{"norm": "layernorm", "bias": "all", "init_std_qkv": 0.0698, "lr_mult_up": 0.669}
Each number is 128 + 32 x the weight over its row's rms, rounded and kept within 0 to 255. Layers, rows and columns count from 0. The size above them is the row's rms in percent of the matrix's.

# layer 9 MLP up, 1024x256, rms 0.0896, rows 466-519, columns 0-127
size [102  95  96  95  92  99  93  98 104  97 100  98  97  91 105  94 101 103 107 102  94  98  95  96 101 104 100 100  99  99 103 104 103 105  95 108 100 101 105 100  99  99  99  99 103 102  90 108 104 103 104 102  90 101]
[[ 90 140 199 106 121 140 145 125 103 133  81 143 129 155 149 114 110 113 175 122 119 138 134 132  87 107  69  50  85 132  96 122 147 152 117 204 177 123 145 132 120 117 134 128 150 120  62 128 145 173  36  84 134 158 171  81 193 104 166 192 132 123 155  61  82  50  98 139 187 127  90 166 157 107 101 121 106  98 117 141 118 123 193 153 131 142  88 131 171 111  91 165  51 174 147 109 104  96 116 108 165  60 101 122 124 171  89 144 122 156 111 122 167 115 176 108 154 142 113  65 122 116 109 147 161 145 112 149]
 [170  89 116 134 161 148  83 161 107 128  50  89 101 102 125 138 183 112 147 147 109 105 100 131 101 144 124 106 126 157 112 130 138 138 155 132  99 108 180 120 105 123  82 168 189 157  94 107 147 133 149 130 126 158 100 159 113 172 183  93 175 161 102  76 169  93 131 132 121 127 107 105 171 137 135 139 148 116 125 134 132 142 135  95 161 182 113 167 156  98 108  79  79 172 124 196  82 124 181 145  93 118 124 133  77 119 137 130 153 133 132 142 165 169 114  76 128 146 174 147 166  95 170 124 182 119 151  60]
 [ 77  65 114 172 144 196 139 125 136  97 187 129 134  88 141 153 152 150  72 122 117 122 179 150 135 119 121 156 167 103 135  92 194 174  95  93 153 137 122 125 125 159 117 127 137 148 120  80  78 127 179 125 156 140 138 123 148 144 136 106 135 160 145 102 116 105 127  83 142  97 140 136 178 137 123  98 152 113 159 159 145 196 171 108  56 152  76 107 174 151 151  79 163 151 126 173  91 161 125 104 130 131 128 106 172  50 128 100 142 165 164 159 221 103 146  81 114 140 119 124 146 180 182  87 146 109 193 112]
 [ 49 182 136  99 144 110 111 117 117 128  87 129 156 163 154 122 127  89 124  83 100 127 168 145 126 170 156 169 114 101 151  93  93 150 193 147 129 174 138 109 140 110  65  99 171 111 119 185 135 147 155 181 149 116  81 118 144 127 129  92 166 141 100 194 155 142 126 118 133 111 108 127 106 105 116 121  83 139 149 155 107  89 140 101 154 133 149 167  94 116 154 158 152 156 165 107  89 133 107 130 108  46 130 131 137 138 182  79 197 132 132 153 129 144 181 125 131  93 125 128 120 129 168 140 133 129 151 168]
 [135 153 102 110 163 143 199 147 148 167 136 155 161 133 117 144 102 108 152 112 184 119 122 143 123  88  85 101 194 118 135 167 151 123 119 190  83 159 101 144 146 158 129 141 158 122 159  86  57 182 104  90 183  82  97 119 149  96 141  68 147 151  72 110 122 131 110 127 141 169 127 105 109 117  47 125 162 145 220 135 128 148  66 100 109  90  65 132 128 131 175 107 167  94 170 173 115 151 138 154 120 124 128 121 104  87 144 108 131 146 142 146 125 103 165  44 126 102 126 179 154 137 121 151 134 114 193  95]
 [ 84  86 142 149 143 108 174 172 104 106 130 128 197  99 157 130  59  55 136  87  81  89 165 122  49 141  91 158  84 141 117  59 189 153 149 132 168 153 111 142 107 164 175 115 153 105 136 117 147 142 120  99 155 120 140 154  52 144 120 168 123 141 181 128 145  85  67  34 166 107 138 111 130  94 132 112 172 157 155 118 144 110 131 161 106 130 180 151 120 192 145 132  88 120 111 143 121 177 131 133 143 103 169  71  68 120  88 128 163 122  87 132 158 136  95 117  96 156 172  98  77 142 115 101 116 136  65 135]
 [150  82 117 178 150 139 120 149 101 186 123 109 116 162 212  98 152 107 179 135  44 142 135 165 168 113 163 141 214 139 106 126 128 154  69 127 155 113 147 115 156 129 122 169 109 102 149  99  65 154 125  86 139 207  98  97  88 107 136 120 159 118 177 142 116  68 112 146 123 120 142  97 172 160 169 148  94 136 145 182 132 114 120  68 116 100 107 138  98 119 206 151 102 119  91 111 101  95 124  93 143 130  93 162  84 157 151  97 134  44 188 101 121 139 114 108 150 127 172 136 163 110 151  97 162  61 106 125]
 [144 155 118 127 147 138 151 114  82 123  80 107 168 187  81 149 169 128 157 167 117 101 128  61  79 101 114  86  65  58 170 125 121 136 151  73 117 118 149 136 123 121 116 150 106 120  82 105 149 128 118 127 103 140 215 169 120 143  80 162 147 182  83 140 102  94 162 107 120 107 170 172 134 147 143 157 163 114 150  93 141  81 137 135  68 155 125  97 125 135 154 115  65 172 140 127  53 137 128  81 123 137  97 118 193  84  87 103 126 141 121 152  66 140 139  84 139 107 127  87 145 121 154 112 159 126 155 116]
 [144 114 127 196 111  81 158 160 126 151 129 153 116 122 105  69 120 184  51 127 138 111 116 123  71  92 122 142 136 117 127  86 170 115 125 147  92  85  90 103  87 124 137 134 117  97  90 107 138  83 168  93 128 137  89 109  90 116 131 221  55 167 126 125 125 117 148 187 140  86  81 112 155  96 124  94 131 107 120 103 137 117  99 143  96 134 127 169  93 134 143 157 128 161 145 157 131 136  72 132 107 137 143 154 128 109 117  88 117 147 116 133 149  83 129 103 100 197 175 163 157 147 226 138 123 114  96 160]
 [161  90 191  81 171  89 167  70 102 121 142 161 146 104 145 143 139 134 110 146  57  65 114 111 165  97 173 121  70 105 141 165 149 123 128 107 159 151 126 146 151 173 171 163 134  93 146 102 140  92 124 113 126  50 116 168 113  99 140 126 106 135 102 136 161 161  99 122 159 173  98 166  84 113 116 191 148 109 116 131 119 178 121 102 121 176  92 204 156  95 125 251 139 125 152 115  80 110 181 106 145 141 114  88 112 132  72 169  84  96 156 122  95 113 118 118 178 130 119 106 145 100 181 165  97 203 140  80]
 [124  90 144  68 116 198  67  65  87 147 127 212 136 135 177 135 177 204 132 128  93 205 169 148 136 101 164  98 114 155  78 146 114 143 133 136 133 106 177 142  73 166 114 164 108 165 163 169 136 174  84 143 148 140  91  40 136 157 107 113 179 108 113 142 125 187 151 169 112 121 133  82 145 106 114 152  96  95 115 167 108 113 139 139 138 183 141  76 129 102 150 144 126 108 121 144 120  82 154 143 147 150 120 177 137 111 147 108  96  93 125  65 101 141 111  95 147 117 105 112 169 122 163  84  87 158  84 141]
 [189 183  85 193 139 107 127 140 123 142 161  60 143 160 152 170 116  99  81 117 122 111 149 197 150  74 142 213 139 112 114 145 170 106 149  88 102 134 186 187  96 131 109  99 102 133  75 133  66 143 143 169 137 158 127 155 140 111 129 137  82 135 114  63 208 172 122 137 201 124 129 109 158 117 150  85 105 121 122 109 159 102 163 154 102 137 144 170 113 150 199 117 132  93 152 121 126 148 102  94 132 214  64 115 150  84 169 108 114 156 133 126 166 153 127 174 125  89 108 129 141 119 150 155 164 157 146  91]
 [155 118 129 111 100  95 128 180 102 188 117 102 118 153  95 109 137 144 195 122 139 129 135 138 105 130 246 107 114 217  98 106 135 135 117  78 109 140 128  94 196  88 113 156 177 119 122 113 109 154 113 108 183  97 146 131 167 117 122 116 177 114 100 108 143 177 177 210  83 114 145 107 165  73 141 134 145  84 134 122 117 109 127  84 125 141 113  97 135 136 152 133 158 177  87  86 100 102 139 128 150  99 132 160 150 124 129 112  98  93 141 140 193 111  99  65 158 130 153 108  88 119 131  91  87 203 121 114]
 [ 77 105 182 118 172 148  98 149  96 149 150 207  87  97 161  87 114 164 163 172 127 170 110 113 118 129 111 134  83 173 160 110 155 145 112 209 127 142 131 118 117 152 167 153 114 161 166 122  71  85 163 157 133  90  79 104 163  94  73 115 159 149 116 164 118 111  69 121 157 146 177 163 107  96 151  83 105  94 125  97 137 158 100  66 125 139 164 140 145  99 114  61 114 140 131 101  77  90 128 128 112 167 105 158 164  97  91  86 126 117 107 134 101 160 165 129 188  98 183  94 169 153 167  91 112 157 157 117]
 [ 65 185 154  85 155 126 170 120 148 186 149 115 102 150 112 172 155 106 149 107 178 194 115 109 205  93 100 193 144 145 129 119  76 181 124 112 163 151 109 188 170 136  89 133 199 151 177 113 118 165 128 104 171 176 132 141 136 148 129 161  91 152 150  89 164 114 123  86 102  83 169 193 131 115 146 120 175  97  97 163 156 172 109 190  89 124 143  82 162  88  66 144 124  80 157 131 101  95 124  48 124 147  90 111 120 143 127 157  86  79  96  89 121 159 111 179 145 116 165 140 151 121 158 127  85  98 179 105]
 [146 122 187  86 164 148 113 146 159 125 124 129 103 139 100  89 148 143 150 169 140 144 111 150 190 115  55  83  86  93 180 172 128 174 106 161 178 121  96  91 163  76 148 105 118 152 147 117  72  58  95 131 106 130 151 132 101 101 194 154 145 184 154 111 109 124 104 131 117 102 104  47  66 106 124  74 116  17 123 174 113 151 136 160 155 120 189 117 179 115 142 193  45  98 117 158  86 167 135 148 111 197 142 133 158 135 104 142 132 122 130 113  89 104 166 152 156 147 140 153 124 117 106 171 189 147 156 121]
 [ 69 150 134 127 143 109 160 140 104 117 112 170 119 145 140 137 142 122 179 155 147 172 138  66 148 126  84 126  90 122  95 142 169 137 108  71 115  93  74 129 137 215 126 113 172 103  83 104  64 144 165 129 114 114 117 136 123 139 150  98 158 126 198  74 157 180 133 167 150 135 143 206 137 129 117  85 175 145 102 116 166 114  66 168 145  81 132 169 126 159 131  72  97 128  56 144 171  66 116 127 130 121  90 131 120 124 114 147 122 124 172  77  83 145 125 145 139 155 112 126 140 127 196 211 139 161 128 108]
 [142 126  78  95 109  94  93 146 109 130 144 133 146 124 109 156  78 184 129 164 103 154  90 131  92 120 119  88  87 122 134 153 180  70 115  96 119 103 124 140 132 206 159 149  98  79  72  79  83 159 118 142  97 129  90  92 151 156 123 122 140  66 134 125 104  82 114 115 114  94 112 176 142 167 179 151 116 101 175 121 101 149 160 179  37 154 158 131  60 108 131  50 135 129 129 129 143 139 233 140 165 145 105 115 101 120 164 171 161 127 204 124 182 133  73 110  99 173 140 134  96 132 170 177  97 142 112 153]
 [ 36 164 158 185  97 188  99 137  91 141  97 164 130 117 113 118 157 114 149 120 152  98 101 104 176 141 110  66 124  72 142 109 103 152  66 154 152 126  78 120 164 155 116 146 155  64 138 123 128  89 156 126 138 106 158 125 115 110 149  93  90 116 106 152 126 141 201 122 182 172 119  97 117 145  46 137 117 166 120 144 107 170 108 124  95 118 121  76 185 198 137 139 157  79 103 146 156 137 115 176  51 161 118 135 133  90 172 109 142 133 176 116 150 144 156 127 148 181 154 128 119 142 156 161 183 148 135 138]
 [119 142 150 133 153  83  98 115  65  90 118 103 136 142 126  85 113 113 100 130 176 125  76  94  96 134 193 152 187 160 132 133 117 191 135 151 121  85  96 143 173 154  95 101 150 207 128 109  93 207 132 139 108 135 139 148 150 123  73 158 149 118 112 157 161 162 126 102 120  83 172 132  55 115 183  88 144 101 142 121 110  81 126 139  98 123 185 112 147 122 105 110 112 145 132 102 121 149 129 103 138  65 111 138 112 106 102 101 138  72 154 129 164 172 142 154 158  82 142 139 158 132 144 160  64 115 161  95]
 [101 105 133 165 154 126 197 130 129 207 135 138 140 128 142  88 152 190 138 129 103 114 109 147 130 166 184 159  54 167 127 135 148 124 139 145  82 109  80  98 118 109  91  76 104 123  79 172 135 105 134 102 132  84 113 121 117 149 149 153 109 121 136 149 100  83  77 144 169 124 119 190 164 113 134 108 113 172 131 166 172 123 117 102  66 163 128 111 151 116  95 154  68 149  80 110 130 186 145  95 135 116 127 173 150 120 148  91 127 175 116 170  90 154 163 138 165 120 143 113 124 126 173 153  77 147 110 122]
 [206  63 100 160 117 110 129 151 118 201 127  86 115 182 238  90  89 105  68 144 113 140 110 108 144 136 143 119 145  68 108 116 136 176 121  63 133 139 127  99 140  97 125 104 105 130 146 182 153 111 147 183 106 108  62 122  84 176  68 118  96 114 146  94  68 135  87 139 125 162 112 111 156 144 125 127 122 147  80 106 160 153 132 182 182 100 163 126 129 105 126 126 169  96  90 123 109  85 147 132  79 102 148  73 125 132 133 138 142  91 160 114 153 124 133 185 147 144  76 112 176 175 150 193 170  99 132 186]
 [133 165 126 106 156 139  66 136 175 142 133 177 160  80 163 114 113  82 133 170  58  98 110  85 127  10 147 123 147 111 143 164  75 135 127  81 162 112 110 189 163 107 104 202 163 132 115 125 127 148 155 145 113 162 150 129 124 174 101 165 102 173 142  93  92 137 180  93 117 150 171 139 112 119 126 152  80 107 113  81 175 167 106 174 100 139 144  93 177 119 112 108 120  70 130 139 201 143 136 166 112 109 112  90 137 170 130 222 153 134 129 132 114 143 130 146 109 154 194 159 130  97 100  85 161 105 153 132]
 [130 102 135 185  97 112 131 136  71 107 178 129 130 146 140  82  87 141 108 112 138 146 145 155 172 179 102  70 112 157 118 123 106 123 142 154 146 155 109 136 103 143 138 156 135 195 130 131 117 138  99 111 124 175 137 139 113 154 157  85 152  74 129  98 120  92  73 127 157 107  92 189 127 143 145 110 100  99  45 126 143 163 100 149 105 154 118  99 222 112 111 184 215 149 163 139 100 138 195 106 134 123  84 167 160 124 111 125 106 168 116 154 109 181 148 133 109 128  74 131 195 128 124 176  96 118 112 109]
 [115 120 116 134 138  73  68 121 138 102 164 139  94 128 187 121 121 146 145 158 114  83  87 168 155 200 162  72  97 135  67 120 193  78 166 108 115 108 117  61  64 152 111 127 126 118 135 129 135 103 153 137  69 157 102 128 163 121 122 157 182 102 144 135 100 152 110  97 114  97 177 119 125  68 144 165  65 174 120 110 141 140 166 121 106 134 125 179 150  91 171 147 111  89 170 177 122 160 166 157 101 114 174 160 131 159 161 145  70 193 124 146 107 141  70 112 147  88 156  95 124 129  96 180 110 167  53  66]
 [157 145 148 130 141 134 140 169 116 161 125  73 124  64 184 122 116  96 174  80 122 186 150 108 127 122 112  71 110 137  83 104 128 125 137 156 181 111 183 122 161 190 144  85  99 145 187 163 121 168 157 198 187 158  94 114 135 136  71 122 105 130 129 121 131  79  96 155 129 140 145 183  97 133 123 166 147  97  88 111 138  78 145 121 104 112 138 126 104 134 120 120 143  82 154 152 197 144 131 118  88 163 116 141 118  82 135 101 116 123 122 143 205 187 147 108 127  98  80 127 136 157 105  65 159 146  96 200]
 [115 122 112 139 137 134 111 116 111  91 143 116  92  81 163 147 144 140 146  94 131 140  89 124 125 124 150 109  89 109 103  99  86 109 146 152 129 180 145  96 130 156  81  84  50 103 137 151 146  85 177 143 142 157 145  57 147  95 171 137 139 130  96 145 136 112 110  87 107 164 163 194 163 151 126 138  92  87 125  91 129 122 133  67 172 195 125 128 124 134 165  56 123 118 163 112 137 120 120 150  89 153 145 125 125  97 222 173 158 124 104  95 165 155  73 104 161 137 161 161  94 149 189 166 117  73 179 147]
 [148 145 148 100 141 149 157 141  88  72 135 100 142 147 133  44  72 111 125  48 148 110 159 117  98  68  96 152 103  94 183 147 166 162 138 117 160  93 177 101 105 114 134 171  81 132 157  88 113  64 110 117 165 141 189 122 185 144  84 167 163 117 133  64 155 146 178 209 184  75 111 115 127 164 151 129 105 111 106 136 113 161 164 112 106 121 122 116 164  82 119 160 159 148 113  94  84 109 167 157  97 157 133 151 149 173 161 175 161 145 113 127 172 206 131 109 103  87 161 160 144  87 171 161 148 153  79 136]
 [163  97 133 127 174  97 135 122 109  71 187 125 178 165 173 178  88  85 100 110 136 142  95 151  70 127 129 110 181 137 191 133  99 174 140 155  95 165  78 111 148 133 143 149 131 160 132 114  89 119  96 139  95 116 166 111 116  74 114 154 113 132 130  82 143 120  64 188 147 138 140  58 166  81  77 119 128 133 151 105 126 148 105 121 119 107  88  97 180 122 107 168 109 127 127  94 140 100 151  87  94 152 106 123 184 125 121 176 146  91 163  84 136  97 168 141 127 129 183 101 113 132 124 169 108  99  55 139]
 [132 124  82 127 180 163 182  90 127 183 113 138  80 130 135  99 173  86 102 136 107 166  58 131 122 145  83 138 128 146 167 122 179 147 132 180  83  86 135 125 128 114  99 170 152 112  64 130 114 133 132 117 138 108  67 168  66 158  99 150 155 110 126 154 121 165  82 109 146  84  79  92 190 108 157 120 209 124 140 135 146 142 115 111 179 107 125 105 140 176 138  77 111 133 123 114 117 100  97 149 107 153 201 108 125 139 134 133 109 178 118 106 155  94 106 120 137  97 110 128 134 104 176 124 156 161 153  80]
 [141 208 193 117 180 179  44  67  92  95 161 156 129  94 138 135 216  85 109 176 107 115 115  97 143 156 138 109  98 147  88 186  77 149 217  80  43 108 142  93 148  99 128 126  81  88 104 134 101 106 139 166 102 144 153  92 110 130 108 157 165  89 190  83  79  96 172 120 181 164 182  99 131 117 109 125 152 104 168 118 116 112 116 150 121 105 106 133 122 117 193 166 134 118  98 158 120 147 100 128 119 117 110 188 109 134 118  98 204 129 115 141  85  59  85 170 125 134 153 124 160 116 107 149 170 158  91 102]
 [ 83 145 135 114 117 111 141  88  94 127 121 122 158  76 133  98 146 134 150 130 139 111  96 125 122 168  99  89 113 138 121 112 119 120 167 162 102  84 143 134 185 114 162 129 139  76 159 173 103  30 108 110 108 108  95  93 108 125 120 139 105  83 166  71 171 182 135  93 172 135 138 136 144 116 186  65 173  49 157 169  92 167 148  96 134 123 137 120 146  76 113 127 166 125 148 109 128 128 103  81 131 111  67 100 182 164 151  65 107 164 162 168 171 157 137 101 150 156 123 176 180 120 157 104 119 115 144 107]
 [132 124 137 161 129 112 129 116 124 111 107 166  71 170 138 150 147  69 121 133  73 142 172  91 147 112 106 142 104 134 161 140  67 100 156 153 156 109 133 123 102 131 134 119 163 106 120 107 134 121  78  79 131  52 127 162 131  93 135 104 129 179 135 128 147  95  89 107 129 129 101 111 137 175  88  61 130 104  74  96  95 107 138  93 139  92 110 167  90 140 131 161 137 169  84 170 120 174 102 126  66 147 113 104 122  83 161 104 137 106  94 100 108 127 122 125 132 124 177 106 171 151 135 169 153 133  76 191]
 [151 161 140 159 118 128 112 166  88 169 114  89 162  75 168 172  60 104  86 149 125 149 160  90 161  59 133 158 148 107  28 160 152 145 125  99 116 113 171  66 136 139 118 143 164 111 142 127  61 113  48 152 120 146 106 139 172  98 166 120 127 203 120  84 146 138 113 184 138 137 111 136 106 172 142  99 143  76 143  35 110 111 134 182  62 137 168 195 179 140 123 125 115 134 103 151 159 146 138 127  91 138 162 128 172 130 119 182 104 108 148 102  99 144  89 158 107 172 126 172 138 125 125 148 155 158 101 142]
 [ 90  86 172 160 153 124 175  99 136  83 120 123 151 164  60 139 143 138 104 156  98 137 151 160 145  96 111 139 148 150 134  67 164 130 112 186  96 118 121  66 105  94  85  71 111 109 115 141 119 155 144  91 136 158 114 123 141 137 155 100 142 128 169 105 169 121 108 106 128 114 119 119  73  57 141  96 206 104 105 143 114 110 190 161 157 125 122 106 181 138 154 124 100 117 110  85 131  80 114 126 127 205 155 147 138  92 127 121 149 125 159  96  74 121  88  80  88 154 100 149 102  88 202 117 139 128 138  92]
 [107 148  85 102  84 133 160 129 187 116 120 117 113 128 110 144 166  89 151  89  96  95 150  45  75 128 154 133 156 152 144 155 134 134  98  62 141 168 106 114 126 123 164 152  73 112 120 128 112 175 135 129 165  99 104 136 127 142  88 127 181 100 145  66 127 163 100 131 183 117 135  94 127 128  97 128 139 136 105 156 131 130  90 142 200  75  52 116 150 128  93 118  90 131  96 115 131 135  73 148 117  92 140  98  72 103 203 171  68  90 115  77 158 146  66 101 189 111 185 156 141 150 141 125 167 145 135  81]
 [123 104 145  79 106 109  62 159  79 171  88 122 164 114 126  84 131 120 176 131 104 116  35  78 131 146 100 121 165 161 134 138 151 119  86 181 131 129 153 120 127  82 142 165 141 126 121 121 163 145 123 120 161  64 131 131 119 137 148 116 110 162  96 104 167 144 141 185 162 173 134 103 117 161 131  86 174 133  96 124  99  87 106 116 159 115 127 139  94 125 108 152  87  77  89 112 160  99 103 124  88 142 133 125 148 146 112 131 130 131 126 144 139 119 122  63 152 130  91 132 184 131 175  97 113  85 127 129]
 [104 102 158 163 175 140 151  63 116  93 122 116 122  85 113 119 107 117 139 201 105 118 157 174 128 107 107  87 126 125 135 120 125 115 162 118 172 137  89 130 145  73 134 114  85 126  84 161 137 183 169  94 177  95 109 149 145 129 179  63  99 172 163 187 152 133  99 113 167 164 155 147 100 111  83 109 165 139  95 115 185 164  61  97 148 123 114 118 117 191 114 131 147 117  82 111 147 111  91  73  97  92 142  58 101 103 118 125 107 129 125  99 170  83 176 143 113 120 122 213 155  89  73 118  75  76 115 153]
 [164 121 146 107 167  77 163 128 177 161 112 143 136 178  99 127 127 102 123 117 121 122 140 137  75  75 143  84 145 137 142 171 114  95 139 172 152 117 152  74 111 121 155  70 190 121 136 132  76 133 203 152 119  68 177 127  95 177 147 165 137 154 124  80 144 159 131 102 156 121  63 128  81 104 120 116 135 155 159 105 167 153 126 170 153 139 149 129 141 117 144 150 145 124 133 178  80 200 175 121 150 108 115 116 124 104 133 169 166 151  93 106 151 140 108  92  92 107 134 114  85 137 109 127 209 116  89 193]
 [ 83  96 115 120 164 170 151 138 107  96 156  99 133 120 142 133 175 138 208  94 109 149 126 134  89 128 132 135 114 108 160 122 111 207 115  82  87 146 134 118 184  60 119 153 184  92 156 133 174  82 111  57  71 145 106 130  44 125 105 153 141 180 167 109 116 133 171 152 164 109 150 187 134 109 153 121 135 139 104 112 168 162 132 122 157 136 140  97 161 113 130 162 133 171 156  66  97 111 117 183  89 204 174 124 161 144 141 176 154 146 151 170 100  66 124  93 123  94 176 118 130 164 136 114  99 112 131  94]
 [ 80 113 146 145 113 118 150 130 113 127 145 100 138  51 162 137 247 111  57 147 105 118 147 143 173  57 129 100 114 124 158 164 113 124 118 112 116 126 123 104  94 167 110 110 150 104 193 161 150 138 157 119  91 158 114 155  83 152  92 158  90 164 136 110 157 133 132 205 102 125 144 107 102 118 109 155 159 144 109 105 141 109  52  79 120  83 113  93 170 149  87  72 104 133 101 183 125 171 161 124 122 131 185 148 167 120 115 198 118  84 126 150  88 203 111 157 158  96 204 192  87 100 168 115 148 159 166 129]
 [129 120 166 142 112 190  86 125 100 111 122 122 131 131 121 101 214  88  71  84 211 134  94 155 113 143 108 102 140 141 152 105 134  95 181 137 169 141 109 174  58 106 138 150 174  65 129 127 127 117 138 135 101 150 136 131 114 182 157 146 117 129 120 125  97  92 122 137 116  95  92 180 108 139  73 102 144 146 142 160 144 175  63 160 166 109 121  92 194 174 159 134 168 127 142 202 128 153  90  91 110 127 203  71  83 138 126  79 149  90  99 125 128 177 118 117 167 118 162 100 150 116 148 127 143 167 158 139]
 [156 160 154 179 128  54 157 114 118 111 126  87 172  72 125 121  99 179 110  88 142 186 157 148 142 117 168 127 118  71 121 138 137 113 161 134  97 175 165  77 229 127 112 153  56  91 162 142  47 121 128  80 132 105  63 119  72 118 134 137 165 124 128 153 134  75 136  83 167 101 140  80 122 110  72 107 157  91  90 172 126 122  73 138 114 132 133 142  85 156 152 124 104 123 132 181 108 175 149 165  96  66 111 114 120 187 134  89 189 136  66 143 180  93 142 129 113 141 123 135 155 107 114 105 129 154 144 162]
 [129 191  81 165  85  63 121 128  46 114 117 155 125 147 142 145 118  94 145  89 158 160 177 158 107  99 167  58  82  68 154 118 150 162  97 173 100 142  78 132 107 117 146 155 162 113 173 159 114 104 110 121 124 117 130  85 187 109 154 175 161 120  88 124 153 155 101 154 133 118 121  72 111 120 112 169 150 114 149 130  85 123 193  89 115 117 105 172 119 134 119 155  96 114  91 102 157 120  97 156  90 120 207 116 165 151 168  99 150  70  84  82 105  92 102 125 103 180 171  74 156 121 147 150 150  82  97 103]
 [ 59 108 114 112  86 126 133  89 133  88 145 193  96  98  94  71 126 119 166 117 173 159  95 160 160  58 109 118 132 124  72 124 131 139 142  85 141 105 146  79 161 146 150  84 140 129  97 152 161 112 184 140 178 117 125 181 130  79  94 133 141 120  95 168 135 122  88 121 118 189 209 112  88 131 178  74 128 168 100 122 119  91 171  96 108 122 115  97 121  55 105 175  85 189 117  94 179 185 131 135 161 178 158 109 162 169 113 131 161 133  92  35 178 113  98  88 125 114 163 155 136 135 151  91 105 157 140 142]
 [109 156 157 134 121 141 110 147 102 110 183  97 184 157 109 145  69  72 125 177  99 179 120 126 128  77 106 184 106  96 124 134 151 141  96  94 146 117 135 169 109 162 122 125 142 161 165 109  81 160 113 130 145  86  96 129 100 110 139  81  61  92 118 159 104 146  97 122 159 153 161 148 162 168 143 114 207 141 100 171 123 152  97  81  85  89  86  77 117 119  84  77  90 103 187 105 135 169 174 135 172  63 107 151 111 144 143 190  87 122  55 159 109 160 115 128 111 134 133 160 175 134 157 178  90 132 101 155]
 [180 161 141  85 142  97 111 172 114 104 172 148 163 158 135  89  97 199 122  82 162 139 180 115  44 148 172 177 156  81 110  98 100 174 118 146 103 169 101  94 131 213 125  89  92  99 151 131 182 147 110 134 131  77 121  99 129 132 159 133  66 149 121 159 127  79 157 132 129 106 171 166 137 160 102 134  94  88  41 113 179  94 126 107  89 152 147  86 184 125 178 117 193 134 130 122 136  67 167 130  88 108 144 173 144 122 115 154  70 172 123 152 148 103 182 116 139 102  61  62  95 137 145  96 110 230 135 161]
 [125 152 135 160 133  65 135  66 134 150 138 106 156 110 115 149  96 113 108 180  76 122 100 175 152  88 166 168 114 124 131 120 163 174 148 112 199 112 124 148  88  79 138 129  80 108 130 126  61 104 106  98 126 172 134  82 139 102 131  98 138 120  83  99 139 177 151 129 160  89 165 100 144 161 140 138 134 109  69 147 150 147 145 139 107  86 183 127 133 110 171 168 155 126 105 117  96 164 158  91 145 136 118 139 181 120  94 135 147 186 171  56 108 132 153 148 170  97 105  77  78 143  97 158 149 124 141 185]
 [131 115 158 168 152 134  99  97 173 139 146  98 193 112 143 120 115 102 133 101  89 144 149  81 145 116  96 126  67 182  84  94 141 114  81 127 170 120 111 133  98 183 165 113  64  60 122 174  70  78  88 141 138 128 104 118  92 129  67 124 140 108 137 175 148 164 123 169 119  87 163 155 144 152 178 106 102 135 118  79 145 137 171 124 138  97 116 162 135 165  81 176 181 146 109  81 132 144 129 118 125 173 165 109 116  84 154  94 172 131 153 133 140 111 131 200 101 138 126 115 117  79 152 114  60 105 136 131]
 [126 171 130  87 159 158 138 106 143 105  99 132 141 164 147 120 168 175 149 145  87 106 114 138 197 122 102  80 166 110 103 148 114  90 166 158 178  55 131 142  98 141 142 113 153 114 172  94 179 170 109 129  98 103 161 153  85 130 149 135 122 116 146 165 138 161  69 106 131 165 110 145 154 109  77 167 168  61  83 105 135 104 104 165 124 134 117 104  74 130 155 150 172 146 201  71 129 135 111 113  84 117  84 156 115  74 136 126 126 185 147 191 136 169 136 129 143 133 104 120 140  58 130 147 101 110 128 110]
 [130 144 121 110 160  95 154 168 103 102 166 180 103 104 119  96 146 107  96 140 144 156 152 141 104 154 184 126 114 200 126 151 121 122 172 106  95 123 102 188 128 137 115  51  95  87 134 183 107 140 135 121 128  91 115 127 198  87 100 122 118 145 124 101 101 140 120 101 121  77 127  92 112  98 124 134 122 115 163 186 110 105 129 103 137  75 142 175 135 121  71 130 108  88  97 184 200 110 179 124 138 132  96 146 136 148 181 179 140 103 178 127 161 204 101  87 110 138  86  90 150  90 116 100 137 128 133  78]
 [ 80 158 122  95 191 135 127 116  97 125 130 157 148 121 161 111 137 114  99 128 169 154 134  85 125  97  99 139 115 117 113 193 156 144 142 141 105 120 144 106 113 101 148  80  80  90 155  94 120 125  77 147 163  87 103 165 126  97 121 163 142 132 159 109 180 122  88 177 132 190 192 103 144 187 154 171  91 103  99 120 166 130 133 152 106 127  76 139 126 103  93 161 143  84  96 171 118  88 107 121 128  94 139  83 141  72  96  71  97 143 124 140 126  80 109 111  93  76  98  96 141 146  99 100 113 103 115 124]
 [146 133 113  81 172 121  92  47 173 142 124 172  90 121  94 105  92 165 134 130 117 110 166 162 117 142 155  90 183 152 229 167 113 139 100 142 125 141  82 135  95 105 106  77 123 173 159 171 101 130 103  97 177  87  78 140 100 138 149 139  91 139 122 156 150 171  64 141 131 186 104 121 155 202 135 152 134 123  96 116 105  93 158 148 128 180  86 137 157 134 197 184 106 144  99  80 143 124 102 161 128 130 130 151 132  79 147 214 124 100 122  74  89  97 122  72  74 107 147 100 121 121 169 121 176  88 141  99]
 [129 125 165 157 122 121 134 135 164 168 155 143 162 169 152  95 118 133 157 143 100 174 172  49 103  92 126 124 150  74 131 134 171 130 125 156 133 125 111  55 166 172 135 146  98 128 147 136 103 135 166 129 125 139 140 137 154 136 126  66 113 120 153 153 138 157 159 148 141 140  91  72 128 125  52 150 108 173 109 102 159 151 157  60 136 115 169  86 135 114 135  92 179 105 155  90  94 152 160  97  79 190 143 108  90  93 166 155 118 128 111 106 125  79 112 124  51 108 157 154  96  99 120 106  88  90 170 167]]